Part of a small language model's weights: width 320.
Each number is 200 + 40 x the weight over its row's rms, rounded and kept within 0 to 999. Layers, rows and columns count from 0. The size before them is the row's rms in percent of the matrix's.

# layer 9 attention key, 320x320, rms 0.106, rows 127, columns 0-159
107,222,230,236,199,218,230,222,256,205,262,115,152,193,219,151,149,209,237,224,201,156,188,194,225,152,161,284,174,170,215,165,170,79,139,227,173,217,151,163,161,186,134,192,199,195,243,276,136,242,250,194,228,107,292,195,264,264,188,149,158,205,139,163,223,193,181,153,219,118,219,157,245,113,200,178,254,251,197,188,216,235,189,232,192,241,263,210,229,182,173,158,221,204,216,165,221,129,177,248,233,201,260,184,259,154,254,279,188,171,180,229,204,219,188,161,237,236,133,180,197,203,162,207,207,124,173,219,206,181,234,157,174,150,199,139,208,231,184,211,242,161,292,215,253,172,233,155,180,151,195,245,197,226,174,155,183,186,209,137,169
# layer 9 attention value, 320x320, rms 0.152, rows 64-73, columns 0-159
099,232,236,199,205,200,241,208,124,139,213,222,245,205,243,187,252,159,140,201,236,134,212,182,203,217,128,242,190,216,153,227,219,311,181,219,178,228,195,209,124,153,234,198,188,152,211,194,225,154,212,267,189,109,243,180,242,214,196,202,199,182,146,240,130,220,181,180,161,166,178,126,170,243,242,225,232,197,145,250,211,171,191,247,205,189,152,226,174,136,182,195,200,187,199,177,255,227,172,220,210,312,195,199,289,221,226,230,192,146,94,208,241,168,273,182,241,250,179,236,149,292,106,152,224,190,198,172,234,259,209,180,312,243,144,197,185,179,193,180,233,182,112,155,169,158,223,206,201,210,119,246,221,227,138,177,199,245,70,146,214
105,198,210,188,216,235,175,241,227,202,132,230,261,181,158,136,173,235,208,226,170,267,250,120,289,156,184,172,215,180,212,221,180,189,193,213,194,251,226,227,186,227,185,182,271,147,199,157,281,250,194,190,220,176,108,196,251,182,192,200,202,278,193,209,193,147,192,105,211,178,179,115,266,242,262,192,215,208,176,197,178,159,209,255,170,262,247,220,188,79,199,281,236,248,195,142,173,221,214,193,229,260,200,205,200,202,241,156,229,156,215,121,182,149,159,183,222,157,197,165,139,185,213,303,168,190,180,166,225,219,227,146,203,250,141,234,222,216,189,182,220,212,89,225,170,210,228,178,211,249,215,241,210,249,267,206,201,184,240,213,197
104,60,203,155,141,246,196,222,263,191,188,185,201,201,185,167,162,159,261,269,175,210,207,226,107,182,196,220,217,112,194,240,243,159,203,86,199,227,217,226,212,182,220,168,169,217,121,184,224,269,231,112,177,152,198,188,152,202,195,195,147,277,234,182,202,174,141,128,217,257,118,216,199,230,214,225,139,164,191,168,253,155,229,179,218,221,206,191,198,203,216,288,219,230,205,196,225,171,222,186,273,278,149,174,122,184,201,140,199,213,267,128,282,190,218,146,180,174,199,131,191,171,171,224,151,191,166,207,184,185,211,199,210,143,207,160,232,248,190,254,196,240,182,263,191,184,187,239,194,161,207,151,170,221,184,224,219,254,268,162,208
105,127,142,143,244,208,174,256,191,151,140,168,239,188,174,220,204,188,194,177,167,159,217,211,242,226,165,216,223,215,262,162,180,122,177,142,176,202,238,195,210,252,184,179,118,207,212,200,229,205,139,144,241,186,234,210,237,199,196,243,144,135,221,195,130,183,170,196,166,198,149,199,210,206,167,248,213,233,196,195,194,172,202,166,256,205,236,166,196,224,183,230,179,184,134,270,148,219,197,197,193,173,129,210,181,171,202,176,165,210,178,166,229,133,221,195,271,216,216,223,192,253,101,193,249,238,224,253,152,280,251,217,219,181,278,168,182,211,232,229,234,256,142,234,254,243,210,152,235,216,171,204,251,307,210,156,153,164,202,166,248
106,170,232,168,155,163,197,216,204,184,219,253,241,223,117,154,187,241,208,162,220,199,235,199,167,204,235,190,109,183,144,234,242,215,193,194,166,217,212,211,228,190,262,203,223,239,203,218,173,213,221,189,147,225,204,203,220,102,257,192,187,174,225,201,194,186,204,131,229,243,177,204,200,204,303,274,236,169,185,118,169,215,158,212,202,243,204,157,93,163,230,226,184,208,108,179,187,222,312,213,233,226,244,212,171,188,207,172,233,220,133,93,255,230,322,165,186,139,202,196,172,222,210,236,242,206,190,161,263,171,224,248,187,128,239,172,184,153,162,179,229,130,121,116,191,232,182,241,123,326,199,278,214,192,206,280,150,155,236,241,201
101,175,214,93,215,184,179,232,177,124,169,192,156,238,217,235,261,181,177,234,250,201,118,230,166,162,290,229,208,184,157,176,192,247,130,214,173,195,212,248,145,206,253,151,225,277,178,170,167,205,155,236,226,156,211,253,168,104,211,203,226,209,247,186,209,230,221,271,224,200,177,138,145,156,225,212,214,194,198,267,76,149,151,170,204,190,201,182,180,161,148,226,222,140,218,201,269,210,255,177,206,239,221,201,158,227,174,228,234,223,215,262,192,257,207,170,193,146,167,216,217,257,150,244,285,139,218,282,226,203,265,313,144,168,178,110,183,132,171,144,194,184,169,231,235,182,248,179,230,243,215,222,157,158,190,210,197,250,150,220,275
103,164,212,174,128,189,154,192,191,155,206,194,223,247,207,161,234,183,187,185,141,255,198,214,190,192,196,218,133,212,261,114,264,198,178,163,230,225,192,201,231,194,145,198,268,130,223,98,200,184,136,185,212,178,270,207,224,157,147,293,181,166,263,230,248,97,219,147,196,154,151,254,206,234,228,204,113,263,182,139,177,218,229,250,254,293,220,227,218,236,188,188,235,130,198,164,223,195,188,117,214,199,131,195,215,243,232,259,233,241,157,181,174,261,285,202,276,133,124,161,236,223,199,184,99,217,183,210,226,155,208,300,256,189,219,218,125,171,205,217,193,237,206,209,258,280,251,204,210,274,234,195,225,229,206,177,163,230,218,185,206
112,161,169,168,207,211,175,188,217,244,185,302,201,163,109,159,164,179,245,167,188,193,298,191,289,192,243,221,217,246,171,225,172,163,193,221,147,219,245,171,178,228,258,210,229,148,178,178,189,157,149,235,163,135,231,179,155,227,206,144,221,261,170,134,120,147,220,157,176,153,269,184,175,222,225,174,223,227,185,244,223,249,110,212,186,227,155,222,195,236,189,230,216,211,141,176,216,274,249,160,221,171,183,183,234,230,291,184,206,216,164,180,193,249,212,138,211,197,229,159,226,210,181,208,200,234,204,197,231,269,133,146,204,247,191,171,198,203,171,246,177,121,148,178,210,163,176,172,158,206,207,175,231,155,170,183,175,184,182,238,238
105,145,243,230,175,198,169,154,173,131,246,200,106,270,158,155,196,225,203,226,115,213,218,259,218,171,212,176,185,222,185,161,237,184,141,216,147,156,238,162,222,221,255,201,274,187,234,202,182,138,124,214,178,134,177,242,213,271,233,238,176,193,237,218,236,175,213,270,252,210,216,148,185,179,181,207,297,243,204,167,161,253,208,163,158,288,202,178,177,176,162,202,194,207,186,232,256,265,120,249,154,215,275,206,232,256,165,241,205,213,161,178,197,188,253,193,179,260,262,139,118,152,248,149,255,177,197,210,198,164,143,216,157,204,218,207,185,163,236,233,212,166,170,233,224,98,240,161,215,196,117,259,205,267,197,192,174,185,155,205,177
102,223,168,185,154,196,215,210,186,184,119,171,154,127,232,210,214,172,185,177,176,204,152,161,130,168,200,181,217,206,214,135,221,208,169,166,190,211,226,239,178,264,235,205,257,234,230,212,142,201,228,269,243,139,111,220,152,234,208,254,159,208,162,222,183,194,162,249,173,195,199,222,116,179,142,212,134,227,196,206,203,168,161,199,235,210,197,216,148,239,220,216,245,214,195,239,201,118,195,216,142,197,161,199,106,244,212,199,151,184,223,213,202,294,214,202,152,136,209,235,251,130,161,194,183,180,241,183,142,198,250,226,190,217,215,214,197,183,224,183,164,285,202,168,233,249,300,165,242,205,238,169,180,162,174,233,226,229,169,155,123
# layer 9 attention output (transposed), 320x320, rms 0.121, rows 64-72, columns 0-159
103,186,163,224,140,168,211,218,276,233,221,152,176,180,177,200,204,267,250,210,167,221,200,217,175,194,216,172,193,243,159,202,253,163,156,145,209,218,197,136,133,267,184,187,208,176,272,154,197,202,166,176,162,217,193,269,184,225,198,171,219,220,277,217,158,187,228,165,185,144,134,199,247,251,146,230,226,187,194,199,161,236,183,207,188,208,155,222,247,188,173,240,225,256,137,256,223,188,147,215,195,250,236,186,133,192,174,185,198,238,136,135,177,244,180,105,157,280,138,228,127,247,223,228,167,171,256,191,274,225,207,220,209,172,215,170,216,253,264,225,207,194,277,192,157,204,285,266,174,174,218,227,157,256,186,208,212,84,139,151,264
099,202,198,236,185,206,243,154,210,223,213,192,204,107,258,158,159,174,228,189,224,158,236,201,214,216,159,170,108,185,204,228,300,181,191,153,160,238,200,145,191,211,193,111,200,238,120,175,187,237,166,217,228,248,246,247,206,145,184,219,222,136,214,206,235,128,192,206,247,223,179,167,217,159,220,215,291,203,191,157,264,245,195,229,277,179,156,242,181,223,162,217,199,296,221,184,239,158,283,166,109,207,122,156,137,163,171,241,252,187,235,223,214,187,254,268,239,248,105,168,257,191,124,253,200,189,229,160,178,164,210,176,198,266,147,120,127,204,150,161,243,151,93,210,183,144,264,150,198,143,167,198,192,174,247,261,189,242,227,178,237
101,254,158,224,230,181,212,191,162,119,235,174,181,261,237,145,144,168,187,239,154,221,205,184,176,170,159,178,136,174,163,244,155,184,255,266,211,207,198,189,154,230,214,247,237,303,243,202,188,210,270,197,226,237,220,120,169,231,247,251,208,203,275,192,237,210,156,225,214,231,258,246,286,151,154,181,166,220,194,164,174,202,228,211,212,204,185,259,260,126,202,198,222,170,155,218,199,238,217,180,279,175,207,259,219,208,178,118,221,252,219,202,211,200,159,226,230,266,235,266,193,157,171,204,141,124,144,266,145,263,191,239,175,208,207,218,249,193,172,166,120,212,127,162,166,137,187,161,128,178,196,226,174,244,193,194,233,302,150,134,228
104,212,273,218,288,143,217,145,235,223,243,174,212,194,229,235,193,114,163,195,222,210,205,212,199,200,222,208,212,178,272,224,169,187,199,218,293,250,221,159,110,156,235,174,205,145,172,256,170,159,303,245,243,153,197,221,169,168,205,146,237,249,245,281,233,116,164,204,142,218,206,155,204,172,235,192,197,143,245,173,291,265,218,147,243,234,103,198,204,175,185,302,233,167,190,190,228,145,248,217,198,179,228,230,197,200,156,192,182,190,228,162,192,165,174,278,127,216,201,217,129,141,265,246,216,202,258,107,174,165,186,181,246,214,235,241,264,185,252,146,183,154,179,156,242,167,176,235,156,231,203,211,152,178,276,264,157,203,173,214,198
105,234,216,152,204,281,264,132,142,182,187,235,184,219,96,172,191,221,191,202,191,166,196,173,169,212,239,188,176,208,209,203,186,170,164,187,149,219,231,203,234,146,183,219,133,189,209,192,166,112,255,193,177,190,246,192,212,217,202,255,259,177,238,208,266,207,198,156,143,251,223,158,154,197,268,217,214,190,139,124,189,226,178,142,254,167,148,242,207,280,163,199,224,193,168,217,159,165,253,194,191,166,236,160,256,183,202,154,112,186,213,229,215,235,152,147,230,246,166,215,104,181,152,209,134,199,223,150,220,170,187,165,167,178,218,140,203,163,186,161,183,219,241,247,230,244,293,191,159,275,218,195,175,187,260,184,214,192,201,159,234
097,246,230,193,243,145,167,163,219,199,230,141,141,202,174,222,189,245,142,117,136,143,245,212,177,200,266,213,213,157,237,217,232,142,260,166,182,146,194,186,218,185,216,195,217,284,162,191,221,169,220,181,237,181,136,200,213,203,224,185,178,188,229,157,285,166,274,134,136,154,162,212,170,224,197,224,212,223,244,156,246,200,230,138,287,183,182,197,121,168,238,199,168,256,198,113,141,249,261,182,232,110,199,223,112,119,144,187,243,168,193,208,185,152,244,169,265,183,248,180,196,235,179,252,222,263,221,214,241,216,243,207,285,186,183,159,169,188,231,228,214,160,250,162,179,234,203,225,180,184,210,147,159,263,266,173,292,129,101,128,179
102,184,114,220,214,219,203,209,192,184,195,174,213,156,171,158,149,181,257,232,175,216,306,232,225,186,197,194,208,190,171,135,200,270,205,136,200,228,216,147,266,192,201,153,131,185,228,197,217,223,296,260,261,156,197,273,179,147,168,147,126,207,167,215,221,243,174,214,192,175,152,293,312,201,155,128,183,215,167,181,209,192,186,143,204,204,158,242,166,203,195,202,213,225,210,148,144,128,246,208,241,94,207,210,164,177,160,230,186,253,179,130,163,252,234,222,182,179,137,187,242,244,258,141,275,123,169,208,228,158,194,210,199,227,162,239,207,170,264,210,147,171,219,228,162,250,215,172,206,201,247,232,159,232,223,175,202,181,187,126,177
111,134,140,227,127,152,232,296,174,258,208,145,241,151,248,167,268,220,232,177,248,264,183,124,156,151,143,176,224,174,256,238,215,200,203,262,176,314,189,213,186,276,167,195,165,183,262,165,154,259,243,176,139,214,179,242,187,202,228,192,216,243,272,198,217,165,163,214,174,228,151,190,207,121,165,225,226,140,229,173,212,257,247,220,217,176,229,198,197,255,226,199,215,186,199,169,211,194,266,257,123,171,233,226,238,181,212,235,187,206,181,58,266,194,262,228,221,206,103,192,169,170,223,217,191,259,161,163,223,226,120,206,241,215,230,182,133,255,219,187,227,231,231,180,207,159,221,271,257,234,179,167,204,207,144,200,79,245,139,192,229
102,248,221,202,208,235,232,254,173,214,266,220,257,180,291,194,309,195,201,166,220,215,283,177,178,281,246,245,210,183,159,169,179,189,161,183,232,188,197,201,162,203,195,204,237,179,264,171,243,208,267,245,204,228,211,146,150,252,243,164,164,215,238,216,219,208,259,209,146,246,120,171,211,210,237,204,197,205,152,243,182,134,173,230,179,207,122,215,221,239,147,256,302,128,98,180,161,173,156,134,157,269,89,151,186,185,209,257,183,189,159,229,245,198,253,199,170,256,212,209,201,250,224,250,233,121,186,191,254,151,221,176,218,296,197,207,195,204,208,171,193,155,209,210,158,201,282,180,187,184,208,165,223,244,137,207,214,187,181,182,212